python train.py --num_hidden_layers=16 --hidden_size=128 --intermediate_size=512 --norm="rmsnorm" --norm_place="pre" --norm_eps=1e-05 --parallel_block=false --init_std_down=0.00322 --optimizer="muon_variant" --learning_rate=0.00774 --lr_mult_down=0.7 --beta1=0.95
Each number is 500 + 40 x the weight over its row's rms, rounded and kept within 0 to 999. Layers, rows and columns count from 0. Numbers have three digits each. The size before them is the row's rms in percent of the matrix's.

# layer 4 attention query, 128x128, rms 0.123, rows 55-127, columns 0-127
156:402533502474562525549467423479532576491543530456487522504539477521480505467541580475503519474497444483400540497496505455474507451576553482444479433540436516490442519554518503425525552483500499541565496511518494573499494523482528510425506453488479467526540471499511515455546449506593525477530453569494471542456481577534487534487528499488567549544507565484526478530497494543570487461434
159:495497468480500448517529549478514582503485531494559497483536499477460447406429533533463419526559563488470454522518475527394506461492478464508478513456588560474469501498484459501489514453554522518541468503481550482524467477501518517414456437560405508521447431492517535571485488459508443550471488486543462545529500485483501606535535570509444465499571486510546498548487518513468505539463
150:534459453484501525490502476420494465479488549552517467477520481440450508522515475563495468485448509498560426468424453521496440480523508489496454503559506565480506470524534582489626484459523502506553526509466605492421470385474553498500443592474498537467552426496475536542539520510474518517521504420441511545465456509459489511560500490519514438518504543480474491549503475497519540512536
156:475506508477462547553521477477544559449490595503453493510457516466490505483540485567521457477470530430581470504550480503487461489481482551484526501439479437548495608560495535540447454529520434509520488549472474530530576575470528448433482487481431529475481569483504451473484492538418507483541481471593501530504474488498513483518540447490446487544490579418493465449457529545468544498455
160:514559450502495495508537492537514450530508474471430536551511585432477458532499471566532508460465494508459481485494524584525491420414517516527519433467503430483465454468494462533521520492528485570528536478493486543491467459502490466506511460482496507459492476586395482492488521514490442589516364475539428522488500561443463517513408513541530542502521442478497429469510538479534497500514
168:481515511451501417458491510586508562467446502477492564483589504456545542595521503565562459494501495511445478531551465552526466537487488472451550558465401518463467502555510526503526558539498423538566519438502449502495463458538513466493461534512543513495490441440547492484529555514547550526486465520503496535500501465631557507505498450456443495498455485504522516448524458534491462528497
162:517509486399535471564546576490465536497470545404529510515478376518500514436499443512464444562513551485471458512545529447574404483473550463565492534452482514520465449509555582467520472518472495503599477539494489459480592529520475491549514478526496549530468491500432531481484523529525559517510491497494458530442448582533476505497463504500566508528500493473474511491503449491519533473521
156:609561504532541452519502444468484475407528464528515539536550515492533517496476540498494522525477428502504436481587552516514499524490509474505540486456581555548496528462515537494522477509494545495450501517576508390500568531528425449504487526492524489407448509427525507516450503538476514474535495493451482435486528530522468610447500474505469514525588537501501471439535526490559550507479
168:427557458511500527493484542537541455443530506477470503489459495497485548443558456483568441517515524488530485537508575473456483548450466495466565557542535465538486436543576462481493487442502437525484435507496525457530433504482471531536482465431465486535506466547558423551510516468481524435484471518466505469505526496531527506593503545477475551497382516577436500434541500504566482547472
006:452465455523514563498459528494507592535542455546562497545470432477492551444557500490484507451479534525493473535476475488440498515458480483564552489476386431552446449525504503470505535559442509536488501466563515522504532494478421434538495492498540472445470539525439493515472557543416469518499518511497545507511465462508529544465531540540468485587513442502511438581525519544483573518433
007:587485609569475467529553494391493479441479542487475496554481516489471484603475563490481551536513483491503538512440507478523499491443441475521482483474432605560430476453430457484467505586517494473534448505536515557464492519487525517511557485526570456534511503498523497455500489511504482503604559503514471472493436493461425530481546506473490519497483528518473519496536457505553490551547
007:496576559516526482539493481466466459530462488504475507474468527490471521411427495519504497554488448465522479349536489516483585489488496550541461453371438519458404502495504521519462485496441544514476520518440555460562484514466427497468470462436475504472443529470511489503545483593479518461520519473542472530507437496525492462537470517452494505568523537511483464478497460520522471493559
009:533373642628504379497562441459514481492481478498488528496463507486528471581517490504532496546524519512521547517473492516460487510460547439522494483449468502467480522445523565526485509528516450513483520487497479485473463541540524516502525501474477432543448484533572505473452482544496450458502501572492520522540492500494424531450572545490463507478564502544516526502543475548521483565512
006:533495622449499498522438496488501494484521521502476476556509467459511511485513541556470544439501594534481469554513468479467547523516537474520506571477473565528428481499502488491483601574478457542519463496495503486455494535573498504524526449481504518467479466502518576554472553532436558410500544559517482531469537508536508476529464470478417495500485382510577543474569464514493559480475
011:431494262369499550519444515514568487522458515524513506503585498476476505466521497463511530482478467492507513491500510504506499475506491529515501508617524479489522451533457501515529490438498508501475503545487476473448488444485505484433491500509492501460564511470476480493503539484510552528463522494476491531509529511471528486569443458472497513472439536584519464445471551490475507463526
010:532423514537504421539564558586415472498513522451472515460515517547504468441481530540547564508480425442532443489506481484522517557569483510486556475528489457417488483478494446503574487481510519532476471470516517489546511447504513547478561555550549489493446555452499558479514459512438438456490488487527506470374430520515532486486481539460422525456464445516511459513479495456504548485485
020:524509744647508426559550497463447492494471479507479517543440485506505499529464511541505518477518526502511469502478526518494498527467536486487497517427462492550455556506500525537460469555489466482499458503516490520544507559477497545524512481489462510534392485547487490475533470515502481498507494513484519488504472485518476511432526557524523487535541520499507540571525467513547481498435
020:431472255357497564474475502530565498496511473503544490466557502474483494476535486482532543508483504495442527496538425489445508446510478522566545464564528472474532489514519515474554520441513539489473488467517478464436506455515489446490472478483525519470542526510493502503477541514498546524481530478513482509472555502495539535493428469480537501532486512533512491462486526486485483489559
013:564477626588477453516513487523441497490442511432500480485471493550474415531435525496432492483487445531475495500550530451533481601484467519461498480526515538502500519423536494503495557449507463502492535524445541543505513514480457521453440559486478504466412498531480512511585490518516421493474508493513511472398441494526472463530535499542508467494484529546407502579471477468501468526444
016:543492676623487405583550453527427527512494483453487448514434488517480484507450551509518537469513457482537502514474487492509476568577522530484533443488541537444479541456467464496541571529509476505546490544513506458440498503490530461475459497530485496548478546533486445504475478508435479460519421452485518459465477559495500507453509513499470510535516504525451519564548475475500493503449
023:478494717636512482501553505447444468489497514508452536528482493501495488566535480520519499467531533518533499531477560487548514542447513460482499530435416485544460554490508529523446458566504464481543498486530528542524479513488476553519524487508490471491444469467507518483495474520529512507522485563477539519534447490464482523447551531527473519512516491427529507578518456561507512569473
016:504534332437499591432517601391538415490475496545499501535562464440526492499559471489533509505497482531438465554474478507487524454448505495534498531476495471550554469568451544499522486565482500452504535463535455527469489441518478504532541508509513503490584524508502554465533475481568484510489522531498464523517506499499455528528519500501506501527461465480583483435513485533536543463556
026:484525329373506546473437569536583470526499510543515451445559452499540503433524502464512540547447475492454484504539488537484506438548471518533513467538523492489532449546527475484559444469510529496501519498483463468481515474523541466451477528500521513510559545470555492514491514441421541534479524474509474517499525519481520502550427436449547513481421498518499500450477558497494507453558
030:471502245360535585466433557521554498522494532547515471465532488507510523426547469467537506553477465496485494497524517492508516437513470521490501486541536477449517463537517482474555485471504535501506516504492489446496499437490502479497515524508507518492532523479517532525495522461466530531490552471506491505504539529499525505557458468481507494435455469522512500439477537478505525453561
019:522514534429509436498445475565512585547497550506468425471438482530476492445441526472536526516478509408505476460510465491441438593538511563482532508520571491423419466402471474474552560466488473501469505568499563421507519495453563496457502512526499523527510527516494451527462565553455518446482462474445485452468461531504509495479463476490508483439516506571474519499478540471473517458474
028:495497744606475456563521483496437585503477503455486471517455491530506530552432520484502495478509489502528517497490571507507473502543564503456518472434492544456449537412510484515534470540489511496500468518491506505534478502491507496469501491533472504537436519479466452487489522500521511501478423498483518520536448530516485505481527557544478471492520520463498536579513476469524502524410
027:468483586620438479520573469455449433432507469439505565560475522491512473576461480496486475452560562564490496490489437502542461496467532450517494546423471525575538544479500490516436538535489462452492452510461484542547505570505497506549508486484504476502448461511493558449511498511575425448495500546510483489502465518525434522465505539552507493516570533478557475557545475527501489542463
023:524526596499536533521444538587496649530466496567458444466525471526512514455469558479530531549496454402489507524525580511512508484544533553465508490474541520399454494455533476502495382492508514535533518498507457474519507460526559496415483466500486508509491557430559484514512495480460547574496506462479500515457518532448552512521502499479489483446459504488458564504477503454523485497457
023:462470680571473412547508513444427476443480469481483481511454485530489506548458509527461507512492530477513490501471546518522485554467540448496509507452471525475445572395488428535496509566473449493494468485479438466544475523485528519469519480487479477518447476520432532470473510506507522538454428518480528526479413548505493536491504520550482456523515530480493549574540502474507512546406
025:505526713504521383482544500457452438472498545485452522531504452511466473566452499495440542517499559478518494473482505461445454548476512527504524489501468484491441565457442509512475465548497503489512490515510478475521490466483517529513521504475410519547460480512494515498475561561498507419513418536454481488451454511500490484403516487485519521549554503491503511500545523513534489531433
024:466481445568498472490613455406452272432543537478529543472477520462490481537559479532467485481535529547525501546505439501509509514475439468490473544549450486507557499530456522501529546484527505482525491455500541556486529506459471496513508516477523432437526469535489546476506503503480489434508554486508525471474482472537478483480491486528483432526488502552511456456521501515509545501547
027:473443692568521390546550484468434466464465461491488527520531485502482515532486477518470530462495549486552462505480534488491471530470533512494502455465482518491445558433461472482491490569444468465508465521489455521524487515517527489516513507470444484514458467508514541473512533511550504461478409570501510476503435466464430532431534545517497482530536514450491535570586477489526504526434
025:456502427478489524454570505355450347488528513452524595492528514472484472566510457491456474494554534565480492476498412481517504466447494456532465521511447503586618515584515517489459499558516488495489535485455530551495536527488467540534508510472509479483487483537504537469558503521561470463500545512521481508481518483526440497496484525528469523494523509468534463516540455527553531520509
024:450535605511522378480538468461450350509564540452468520490521482505471502456491452530433518518466569483503442479513468451479452569472469506499425528518438473544476528460453520470501513541528502495543508514471455485509545491525536475496506488456446448476551449512474541509538552530511508446531451528460457482462451466556463453426529525495454488521524441480480542515525541449505537478458
040:493461227379498553484530491482565408523527517515541496459481512450489486470538483483514505483489488521472481499529467500490537436496473489496486461518489479496525449560511530460534494458510505492459493489486556493449534483518484490507499507507529531466540504481502497474489486501475465478492566457532490510478523499494504464529459475474499479504507479560501441439502494512499544459611
027:507546559499488496464398506534519730527526480512458472516524459551511550458420559476476518585473504473495521515456557511507469527491539493495501495420530514421468513488524488540487492507500443539522480514548408478517489516530499514454475469509481504490474565487512503513448491491453552519528523494471533530510510567480513464559502513518514499507480500467484508530472538439517469475403
047:467468261338515504445468469489570388519530525501550500496497476472492518426523484480471544503468518516499470477524458481477471492517483473499491488525522448491499504508441481450545523465510508480463507500477518431467508477520496478489553509480448521457552477495483535498507496541487519450485483475516451498447512497529510454514475466508475511544455463525494458495517540456459542464540
036:507450514588498516557610491407456261479515513442515553478491540482500447563530513541488467458552516518497523493522462498528502452484477437512478542508444523548539524510522489497483453525494529489536477490464493562482520569485514472546517514476512486497514449514477538488542481511535451470516503527550500492529494452520440526436507515491513520466534515521532487473552441509525482512544
041:568532661632459531524506525482468612482481486501469488463494520506488460567498503518546473484537437525455521500468541511537566473448524464530514477432505540481517515529585493524421488504473485568501478477504519523507489514497487500516422501519583523514427536530564486479479472507464482578490536497481546549549465530481490531521510538506526533482555568462536507479512449563520476503494
035:483508521521590473463499482490449525548526499442562568501534541499495542471471517595466530555498547523572499493456526461498464539518463491506497552525499539471533546470460458552562514492512534455575453542503444548527459504512525408520555496493471458475517548505442540532499508481483550453544452536562526512496495455525462495509527484541489484405431500536501515522524498460479475428343
039:478579384415475502439443463451516357459550485466516533500484487519499452521557509465493517450513537538466497468526469524433429464494427462549472516490451490535525490509533446467480522505519490504517534449517487439487517533478501516538561514412480470512620467471460561495541477512538459462538507458456456444486503530533493501501493461539481476530537432489501478524506531472471496524579
068:441487275315528515455418479538582464514525513521533459509526474520513524441516522455487538488474524512487482478535473517488473497561487535496488492556533437512497499480466500460539506489535503488486555497490506447474516495513480486469541499481460471501569513474470499509510527477470511488509496451502452462465532527505561451492478465484466498557468472520470462519465553465494517479532
046:463448416527536466544597510453452265514518555478545527470515523477504498498495482540470473510529500508502498488536437473542502490537506503490489572515450480590513499529460518462553434540520534452497502489478471556496522533539519501515495488496454447503553425479437515529564503474486486437496511473549466509522514445530458484452487512505464476465475480559472505510504482463512493488546
045:481465375392498439534531517505517455531506562530444447497496520500558500544453485447452581500463460504485498490567507459480515473595477576445505504564498456494484449469497540477526398489503516562462518510485481439526549532477510493451516515468510518563550451475470482542527523503497467494494437475511460518449500500548511439574511485471539467453465498498445537441481529407538527499540
064:549537673661505485496537520435396471452486470403479540501481492516479513564520522541496455491542495534504521487450494483502525530475468459519483506422415553517491563526515464514442496552482514484529489490496451545518501551464474498522499489449499478526472511555486518492496485543507446503550499531497526461552497500483479531469545545482543514486548519445534513539511427490528489548473
056:574534537537424483514475525508520690506501521561382451517520525501461469532514505439497469495475434490487471520461523535505541469479559524436501465445518504471534527452574528497471507504510444546454496456505537498480529490478516564456447498506563552476491529539593457455447525497445508542489506502493552537512481566494537492527515550462488546510524567483515488431492511538507515525500
079:524481354416538540461414471542607635518511540526528450484502495488498518415502488470537533521449471467495490481522495523521493497549502542477520459525532441426499496538468515487574511456542468534466501538501498470475499452501486499453530514514523521466527544469534497496520491432472566543485523455533486514459527501481531456570458449476474493508451526555496481459422554484488521433551
090:487471262384475537510464489519560562516529512563498436505543486512483484477539525396475515487474461475512498483497513518475488469523536562461487515516555486462506482461546505456529535460512469526455527420449520476465554504523538519512484545497500559502544475492549472516500502515461481501497504485506473494496533515499541438469494528477470538454501495548490449459474585487505501508558
083:518535529475431540511478523509493486433435436521472471511509495629552419567514499462498454453541480453463523460537539500503463446509512527492479500452557492473439471483575474489388493497435494577532521411486500487475562513520527532532461548471497513592523480486510520502508489499527408516493552464449477490520517537503552515437494459477507515445599506474462451513519511505522451559523
133:560554537475496511451472461519536472382500495511466498535403442519510505503485506477540462424481548476451512510593472512444504491545447548507515442495453460491474461494503486497442505528497440484487508461492529432520479500476466564451567520457531445544552444477512552453495462521564469473486501478408424486450526539477553513569481400497512469536553482473501486474441489494428505532551
071:526543322427450509496482478561528527463576501554451469504525499502513525490527530459528458480493486492417523533517468508493555441515501551507520431500501447469578451471547505472510468489511464470469495467523550472496555486495478574430459520521500474551510494481525523468511491502444450461463493454443480493461531567514539455513477524411492463534501534488475529434438524498472548532600
115:499402370524494433525557489446501556606603543516480482466556561460502531534487523458414526552477457556502476483432495442520523483532524526438515544501476498496540518492529508492490519468532484511454503489490528515487527518477477489502461482498516559502456504532531468508509532516434486521506480538590582480512488521543460463515569610458507558478472548506518511460524528508572556494490
149:508573485494468474472492504558443525499568475473467538499495534473474528527482524575536471508513536560406552543468484492493521473464469419580499460465480501514600461509495505524523437509503490383482478554554490530534526511490455563435460512523501451519520542482442545465535494520439508438511436460452539508508486544543455500519516580442496437527473506435489607490522448486451523515516
155:562465463465485482473500525520494521466478488431495491531432478481528472538452492519485601454448455533495500476544469484453512502556417454516481527481492541499508506514467511486504454481453460563499506549490442360489453540495486460501587547410474484549548525573465522572529537554496504555506472568526513572564470509519455502588510537494540481427482500431464526520543530468501483472494
142:444543570488435499473399519496504516496486436472559543486560516572524459514463438525501521499523486516508523496497571547560457492439453465567482507514548483509455541530557515521466492488465515505491495535481461530478482515499475522448498465489501502482524601537502544434488505391470468505582565430491591501463448491511518526388481433477488464459574493516451479574487519477485518511482
147:445564490486439511565521454460506507520486499610560541484441474467485492502397546470510540462515505468482518526565480466527472471440568462500509588509476547534509420563480483524469461492509461461490520488517481470485456503555561507462498424506482479460511564463554486482473500496449513495402564576499475516522474502465510510541421469533461488433457414517491470499509501497531498446410
158:568477494514476477495557498485497559530492547424469520516530396487536466478437424555529526491438519525486545470520567494488556556494528583498464463562445507482527457464525509558520497544532550500469389541461485579573478491543462505474507468517582506533445461505497503557497521510520466413505507521528480537522531414521425498484479460513490472463556523549439550524470482480513516471557
159:470475517480446492493403547592456441493534494433491523463502537436539477542483544520474515509502588479480506407503515484574527519548484416437519513496508507490491472547459497486427521458495572558538426507492522495513566538529493455514515498522475519524516510476532456510463457389559537518483498493452498478474512440407555470509469550539503469512525558421492547458505563477536554483526
161:502582499443486524429467591481463503535465497512546522495540521477557518478585468511473521471485456555453491529425420500482458545505515468482419452528539453553478474539555536510462497575528499531502505537496513462603495534537501474491450510461435519543484564406507460566493490499489520480473525516527478437549569532530467499561466469498509556446528493454476427520475464430464450481532
159:475474558485540442450484566502521499455479484502504461461480482481531480536471490531472491528531385543467461513480499460559488477577531438586526453497504500532567587446560487498478452465523503560496489499481487475502501537540475599525513513529524456448536446504464511500509445527460480501459507557560445407493472477449492470537451497569484508483449543560511543415489491545417483504419
160:581492497497508536492516491498475559476516438523537518496457517437505528526564439543519504532527550517474503530504440441574497442529524538389456514486505517498495551544429484511510521563454480442422446514547479416496503401539554567478452468513505430526467443530434483483530497467541478538514464516493522515469472521460487526369509487457491524492494521508429469528481516501551508503418
157:562507518558473532464493539485481509605507491494553526503469429420525497464485548460522486502510543534463507470506520508484518557513501532529432466475496467485536511418498481412463501452475504423561505445534497495470437567479519495553397518503498550526546480475474464477529628586467535498516558488520470476470482482538535547504445484498469477558507536454476529429438557505575457504489
158:530557465509576528553495568473417500536432540526512539547482509513507506526466598515496541442464552495498501516482552481487424554506495499466485422515416453459578528454510514486463477482567477532481524498459547473504467492506420551466561490445523498451499508505521508517438480424500454494492549499433461535499506506537528412421492548490527471519502494487500458517425448509587491581517
158:466501527542425419530464597509499517476521462462582516551531482465555477466528512438477472490494486484456513568549487532434532482507478545494422512507467520502548456469492530544516557469583530521476387446497473488516558504524527458515482494493534462483514460497518455397487527557438529494519417494449511502532433540407503490469516549519482524499480505456483422551501443560499547483508
151:413517533492561517569486427496531541480560547450491508490520489515488504448531567456510518463499444505396550486468509466481505475563553495446516427562443547505442515529526530452517537477517491527551504502525511558512491533467535495429504446474472462533529479497477507461542422506600521482525468585486483539430468582558496545502533490472550537531509563484531457560519481507557474464437
162:515500472492493439524517549482500599518496537490573497481549510496455439423389533541461430520556561481467465524518503527402485475504468482502474531472594538476464491495485455489492496457552521514544477479488525475519483487519511522404456457534410486531453441473512524559473495448511441552464487490556471553548517474480505607565530546523454457495557481501542513543495506519471501551464
148:504433499488515507496499481429459448463470531551534463489520493461458514554510454557495469471468514489566417471390454517493428499524492489504453486536503566494489477498541574497615465459513495492565536502459599501403470383489538501519437593459505535464548428490472533521484509528473511514519503454436517519462476513474505518546523485495514477532525533471482487549532448522533540523539
153:471506517484469525558569500465513519432485589498463502498453517460505524489547502560514467462468550453586483492534453510493459480480453539498518492440465433552490609547482521545449452526515450505536485559485473528512570581472538450444506479481444519492477574483502460483468501551418488498539470479581502519506482469498515488509556446470454498567475565424495468433460517555461554503440
164:508551447491506505505533490530512445529495466467446522565497590431489481522491479565518512455466502516459489485505508595523499409395504522532518421469488434480466461465494466525518518472521509571532522467527474547481460477510485481513512461501521498473483468576393489507492533522483456576527386482538432517485515561446457531502393521534522558503512444510521419460512536501542505513517
161:490487512470481408452503496582509545473445491481507555466596519460539541594513517557552446481505501511428474538551453542521473538497481478444562577470403521472472508518508537531522546532500449553562550427511453500478465448539504460500459534521537526488483458437507486484529574511539533501504470521492502539493511453615559491510502453457425465499466486523544493465541459523484458532491
156:538502470413532494559550562513469579506483530405520510506482368535509528408491451511454443540505538483467446500540511460580411485475557452572480538467492513505470449519561579467514461504464500512581478553509492474464577538510479499552491464501495522526455480504413514472493538520503535515518524462490473528445450575535472495518476502507589511544496509492482506494492464501527525465503
158:588560482514554470520501453471477476410529478548519528534535497489524511502481546498502529519475415505510440486584565521510484534495516486503551483455605557518499517470509536481529461514491530491438497512564512393518555523514401458505497523461505493407468516417513513532434513513479494484531495488466456433502524534536485627479496473506480524539575532498506474436528519474556559502472
164:456543484531487525497492553538515436459523496466473501496455490511470568440550468497574440518504541473536496517519578481449460546465487499471555560529547477550471443538587469485499479438505449530470446507502536469507427498486459544545486452423460485523499464547527426564496504478482516408491477519457513459507520506535521498598490542472475557505399512559432498436557497519554475554475